Weights of a small transformer language model: MLP 448 SwiGLU.
Each number is 500 + 40 x the weight over its row's rms, rounded and kept within 0 to 999. Layers, rows and columns count from 0. Numbers have three digits each. The size before them is the row's rms in percent of the matrix's.

# layer 5 attention output, 128x128, rms 0.0845, rows 0-99, columns 0-63
090:465523497518496512559474551438543490431532536550485531537509487520516574528490488539447514552472397497489474449481495456489557470407519475449489557432518487521488517543499506542515434578513530
079:470508485449491530507491511580514543515485602540603531497513496474500501559496473489450498503530539427429460448471568595523567488456502462499516457527540550534514535562463480571500441443519463
092:513464594535517499466458481467495519548487589461524491519555508501494469540601503450477506569554531503536532592448414416476465512528485551500497467524487508545462464456507490488528469430563485
096:528535466490463555577522534506432462473499508387503581523534520565400481478485573458511478493511431520551536509510484429495498546512528482515534458479499512447461406476531467494506435439441494
114:478527482495483500495518533569525488533515504528461472482545495487475544460550480493527506505522444540547490450506583514525463564522520544545467509519504501535493518446456494498434447561472463
115:481480579526524504460458509414486471503509474442472540502502550568509464509509566545505560520504469438505494484526524556478525486524502447513469509482483456566543511467511432506490514457526509
092:434499452630500542542460489529457547509408490461566523505521502550534484592480490439500508510488452500409407440464508402470566532474549553509541553504450542509502432512545514529526465502490566
104:532432521490510442447535420495561493446485499462604511525527531479526466463471514493478504536519570456449425466484598563439635545509504561601492511530566491496457528492523459527514530480598486
077:519497575460482473583506442392556466482571521545472555537494501441494457474464486519490473566500397489551429450520447472454507503485481521470509552460472521499509520488510500543505424570502476
096:514489471496485508499425509480502549472491512529474476463456498519513484497541509523528468507503469466519549432511538566570554470471541460508495479464481469494557471552483489433474481523489512
105:541507493519524537512519508504431493488553495467524519548452482509540506468513515486476471463557429493427535491445423503447496483395569491485589526434569511547494552523488478469575474497549533
098:480483511507509526510465531489504467409513546552464495547523464500532523481526498568430508535503407566548421462428452387473518493488469528452419516543481516567524507482531521471440475513519483
113:446449521499527534433436514467539493533508516527476480472509505506539475539508545530507500552513589501419505428404464438565431519454526607492444461550468552509552500610487510450518496425563484
105:498522490464463519502487468505543524508512489535478494536498469456455526458455440540472503499441504420496479484539492506533495388452531470495548488482503413555551577542499408402493527538585435
114:540510568492503452423474469445493445511497481425497518500528503514484458504490552518473514514516603486468520552534532458542448547528532509539502457464535494497475588550513434475584539438497470
112:476488499532481546507452540488566543492505615504446511553474539511501527537584442485500503575531475520547491504543510540531481435412547521436531508455495562558545455459428519468545471529530488
096:484517593519486540511481468487547472496474430438509554525556550490449514439514543441569479542457483471459528624536423432493488501569419485492555481458549518490532465498559483475508525455500550
100:560522571522435479526570463553459491497527462503540533486536499497480475457435471490543520470510458480502472446496574607444646502452502499445458611566527535527529491545496537503479464548550528
084:517533522533452531509489496557513487559498515565463465479472498478529494478480468525575501526504442544527481590504516434423497568515415482461499411459559534557487463464523529634491477406476509
088:475495469512522483468506483476574441436491437416567494487544520526475476494497516549545512510470542502491573554469508550536466503526536534591468479426460410518470517501471425447519557435513490
091:538470489539529484485460506506457533523467529487497467504429509508535483536548463462526513469519440500564457492551379372449466512469445469430421504516508496602558563577545491563548460466474454
090:479504470491526537508525500498427548523533440443504495473503550526516469495484509450514491506514531527483518566535464458535486536466458546491462539543524540522497468546505596536573422408461483
093:501473583527415445483496532446560567493497463486490574502523567497434546513492583500518506510508472543388483484549472476467487424452500439529484541556440491526491583592606488586495504474550558
100:483451458478546463489490479487505517495491480509538512465539526471549515531473544514499489528522567475530559527486520534558519496547466484496526517502454486472478431440474528499526481498427495
104:486529509459497539531471506484554439487532536530442534526543454466427503502529515516499450547431511508463543458457511614555536439479548460520506530480499497444558476582484468403399521562606551
101:477524480535422478535521512544477520477486543528471441493527457529476494524483491441517469454502512471555487490503526522450497479572550489542614491468503509475449464387475460548519501536509486
096:520518457462545456501513475589430468501504535460543485492498457472454508493507518456497466514470497555536508521472454398519434499506479498523486457486446514560490458494512484515522505431450466
086:544519528533467450549525487486478494453561486440517487499454499497511429462482529460513556477537503488544474577518510425446455540561460527359478449551541508534485534439440551443588431576482472
116:521520523440495477521538484528518504510544545486531482466565496486478441484481480520508504565545514548511577500484434461546467518487495589534463513585466509394527497592546497423453551471487517
154:487459497510496431491499554514501531499476474501472427461507504508463548502536526480524476465499505437552466523559500497514491493535518415516454437486508482533505553512459469486474491491550475
096:481538487494459540486492512529472541494488523520474478492470452521514473515491461519529529436518563407502473558477521542408495463519545503501533447518532515539415580454409491522630475494497469
086:503510514427453501474508438499530455537517413541511519450516467436453544443441510560520467484456484532458519522463503447514451526538457572487498494553434507528518515561533520532503528466504501
083:453497449489495496479512584498452525476470435505435495376494493549475530529520547521525437458527505533498472396473554490551503534524478577455481498569545509560521464543501519506508472570441463
095:551543490429501486531517503526531516567508472498493526486498462448431487469485483561520483444561559553448515456539552524506473527395582509539570544563491501411435549526486553559529495501462527
093:455448426573572509517431546386489580489478493576425525519469534553556508589471512538467522485539541461522495514491556535557554466473495527530443521454483532441477447535447482516557491491554567
096:497573509464479516503449513427451452517538421471456539460466517569491465452474596523505516408470569461498489468523454410543393524506555481485524423440537527499542487543485463506596484421456481
158:517521502538487499500539479539488469549447473481515465517525499520481505464496494466540516438474458465492487493554508522541514460495497441494486459454495456524534563544500438483481493503535492
083:481469465536463479522485525564526507436531402515490492446560530495443568479504553514577435545536513496483479466503524537526572563557461489459438517579538536507571455560584513532505599485509550
088:497540510502492492486503472480527435547493421479485470528520471570445450411442501560568570464470511468552455471500532537518583535524498489507423541536477455436551510490506482484446594510474514
106:551501500452561510507534522525525480488568491562537478490515518428480545410425470571506489477498457497535528565532506525517515500519458510460481512508493470504595572502484494474477423553506520
082:463443515554447474460437534453515537464453542506403467525552467571485458550606517477552505565590481532541545522467493424555465487453502552518449485439447526456476475454467476490487580498496542
131:461469448465530500457449524557498601559500538528508484524472506491470589520515493494484432436455584516456460506506508529545398500544506496589494461482477542478494520493459461510540558430520496
118:490473475533554469487494502558458478530442466559511419470484464499497539495501471484502493436487481456547432477514551507538491595603495515435484444539540571542529438464447538456516490489494431
091:532515461488450484521510515582467550550538515512529505515433476502515518496529494427514456451478481553464503424483480464529462563506522486552421517475481499500491490509565467570522592437436557
094:400455392543542465507498570547515512447443448482530445456560557575559551608539494450494459547518510497482569554541466504525389468489541472561514469493485518461471612522484479480524507521520489
093:502533520409480469543562561565484554504558559543527490473437460477521523489449462563465509432528504525520493482470559525514483481551504529489528519552482536495505495435426544473585496609423495
112:542508508495465414496514461514541495464486488492480440482493479480514469498464505525525553545493520584455504490475530543533406451499556527501509515515422494438519471454446575502555509559473502
085:534525543529480533488486460477503532563539600543458569590511501509480501494523486504487456514522529465480467545502518448458456585588444517507517495542585557509442515535505513420479475469521452
095:542472561509539504445470498519581510514519549610422466610497539472491593432494419539503503510494450513445446487508516494476529509411509490466460582513505527519612517494500519491510456547543499
102:511541555525579460495509431452499424572440497414531492483534469508471432489503500503517513502463541425519510460454540628525577482468527477463492505527450494528569472504461474436504520545572535
087:512525491437434462484520496489465514433574545513472522425505460495536515552469556516416539505559485502533480517532476508470495532474512428581534579441500461438448478528510428509508483490473475
106:554542539525480529512500491528525471560504499591470508537444473485500561432470435528502509434482451518470434495481525406483508538465485536453462518509507513480520571467506554495536510535505480
093:560500506503532484512487501487435506500513524507515444504439506437526417478533474536467514478551502525462505508525497466492408488531517480521523456538500502486395602451468558505545547523411474
097:524502478448526528466451499496491496544505531477475474498545530460512486496562494536491507484558567496482521521539638599611472526530497521605540501550426494426473539516460435572430552459457525
124:477480526550483498492513532469536491413475469505446506530510517512526542509541518474498476497491467479493487504481468456487499554506537501468537480460530517487495448503495539481518470490496511
084:500485557460470468480464499434492480515550487510447513451495487490501504511488538565475495513507487440602541539540470518550477524505459425422469437404506498543588475395447496433530514521423522
091:423509420434505574554483539475527506512524503524485542508432510483539549493459487555448439517504525463540487534550456478568422508507456512448497445448561506512540526446482536484522547435445401
104:524497515515527442510512469475559478438495527498494507517495517460487511514529500538472514507503551538427460482489556554500490425515443506546499538526470449490504653510471529615527458574498508
115:458499497489432503505398545445545526411512435513404531424478510539470571508491574533587450527464459525461500410414424477447475499439549458447551555477476491533565515583510504465477492478511505
111:541506484452480491514539496585467539483542551519529500516506460484486523501488459471473488459540529524428504571420464506561487477500485496431468491544483572444600565570450536411561549520522569
097:588497478462515486506558474515468529466512524436561500535498530468467411465522459520516486534566456555516456498398425464431511506450495562425494544556497559532537500539507536504467478532552560
083:493458457492517437500496497501546465443431503508575561464475501501522539540518538512499458565440535517504430582532482433491419588572500466551480419446547500488440566516480462535507530434547523
106:537457510491453499528514491476559514433591528564413483536451521437547560505517497501460469569517467556622579506511581545551490552528539575487467490542416565431441428432416538455504472593437458
102:492483461530513463515529503621447491513434554340594470523516509518470457532541469411533526474501526471485518516505514494546420496532533471521486430412486548532528491451434447440564556471471463
092:466563471426449542524459531482522501540533450517470497462511454507466562465457482556499462447495535501490551543502472453554484416493460569492469440509455439520509571531514478488487573476522498
085:513490490554477482432483522417541509498450447417453550493518578574450565520558592503560531501462541508470419508456441425522423545499492570526449518507493538475514483502495515491527546445496551
094:462537457522448529625480526487533429424480452547528528416526477519519470545474541489496502537455402501447464517513527424528489479456531536454464447451454514526562533432495487523519509558512530
106:457530572557461502508485474449514529538438491492469528475532502554484521536522546485550546539509454441558531473558529546498515525522460444530542481531595430466457562562549406523383458509486452
090:494450496509513479508513495532508493503458572484532444564486521500521494540526454521480539498475470574476512528405488421530528498402483563394355520561417507533609540519533515533518497420512517
096:482446497479485481484477513485552539419545528532448529523531484486498564547449550539470475551544507470424426556512524490467439461466524483486500533442505507547524592455461451469563515520597413
102:500562484410460499575492497520522485505520435488522555443553449521413504451398567565533451482453444488488478461504421436474496477460525504470537528535510479462537541578549462453530369494528508
101:499512528560508530507489534495440492477446430470471517475501497548503506528445524486524552440492544478412432494555418458391433400540434466525552517523511445559440565546557529590550521461446423
100:519536463509524496512530494573428468540429484504591484485441429475507502522479429470545502392426471484487420474496462462553497465505488469456462475465494496527505501483494543490499554529505434
104:496568523478434499519505459509515497491479483409497528453568461532383493460485531503530504513488472503458425472527465519399583460426444442499504598546527441579504592533555512623470439514504504
079:445512396481535559495481563485536433449465564501424512545513513559529503556581526539493500546508498514477452472486571510500414585578531504489526480487518541472501466445419527464532493528382499
107:444479511460502536494502550555544515464493585535496527525486522483530504536539476558472499562503489557462494525478420385473478451486513520506520506440525497533409448498550544500493454412493477
105:459526526534519499534423476417542507508475508472522550424543526516498515531533522510483484614486460529505495444538435480546497452452517537450492513453470484524568480537508518513481440572547535
102:565566509448490493551555474578500477483532514472569452482573475457467419448503410468552506520541489511499449437489533506470500602516532487509512571507488571522486406521493526465504557495414508
102:481512416486470500583546513569486488479511520551559487458446469469569511546497472499464459456518518491512487456498509506515505513478534498597505491525510483471432488514493495548485490469523496
097:465500450552449472513490456486524541538432415528500471456485478546492587486460465507491442464450422496526515475488390494502520433448528449431504497416487542510558490453498545428476533540508469
103:492469431520507474452440551538470551528489551457447485480539547547460496590595541460485507531543500538492509408460530486487495564510508434554515531533429542399450415500550507574431504493386564
095:499512476478483466541444542502478474476535558503447520521499509498481546515526527525466432477535522443422440475494462459436461536489474410508579503454574536566436530507500507527504513425496429
083:482520515471460518481505498555488498505496524501525499489509488497451446541421455559437584483472497538480565447462534515500514472497542509488509495497446542504416435554475535475519500540422507
091:549504528535535563486561488506498507533482500484559510580509509480535491457475444496501485509485517624478410541533478392463410509475451574481473503501531544513503519414549548563537444532480457
099:513506571490463524479393529403513508490555590524401514533473489489534499553558543541441573574522437510579545495525461496480513436495536423467504458425464495547509450483492486476490473490483442
104:524550580474482527507513491439529450546569438544460507527512476493491452415459509577490516502519545485529502560552502521495487499585397448490431453556533435575544523523533484505486529489460474
109:534519481470480517486495470475521534517526506475485542469505497468465510512516530505463427551523516491485446472522571601595481523493532496553508522511502509476505526551489456486469565511532475
082:534512489528510476476567480562463494569495491490523491457463504507521520499479475504524496392504549498439477432496458514567463472419622517538487502543503507447535560578490452458608496448477420
114:548540473476492534518516480585425482565545468501507474470482490510461512431440506469524480443480405533518489412456467547422584426460464412413528604508465472511574467475529537554430478589485506
101:470473537473468534517454522415542509432558505527449589530448475493495557463448547586476455500497516442503492526551461485477565501507463479480471480555534499527530524563570520455520482499563510
095:526481503516534514521502503506512511414560587548491459551469488469537508527566447491458539571582489472512447442533532572461576486453466427442456540536531472595561512533497519463458482533549434
083:555554518479472576540569447505487484494480522443498551510494463470457439488456427506514510485507485567491457476443502473439577538436526516484512604574528474463442512592544505518445473559497561
078:484551465470550482536521444496484453579479490502561517473576523524497444497457481494521519509538524425554582468590553502564501514502539555599500460467440467548517557610453412517494502444543438
118:456516523429440548516421509477594543545568576550432521549497514453436543507513476508460523545464507426491528456525563585490536514511520463548568508449553509546451455500473474569482471454501494
096:456485522580496419489555506523539465415428437480543453416501465524537521528505475483543482494486447537529480550491465453399527539548516514478522468540473454539451573401523528511506476525490495
079:478563491434494611576547455505490510512474535450561560528514523505457406499460463470464528518473469497431485482529555517521496466434524504522539535466444477489504514534483456516459476434452467
113:480481451536532505506452546502512510452515522529464440469484518493515576553517502462480474553482498494481506523460507549509474501503516495444497499495449535489534508468448494469568550541534536
087:453521502539417540536489490511505502448432508512472483441523495559528439532502483539503535548557430509550495438424509463489540524443530476447516485423511488536520469495501498536510474480399461
094:492515551479507525465541491534523466516487443452471492554536481507465501432536482450585499487480516487543465549512469562527491490584411428480500486500530473573552546445491475450488568519473482
104:484470447499485471550483549523480485508501549510478495522455515470512526541525488495467455502500477517519552602514444401577397430514360448417468418441518560566520451474498555473508542455434465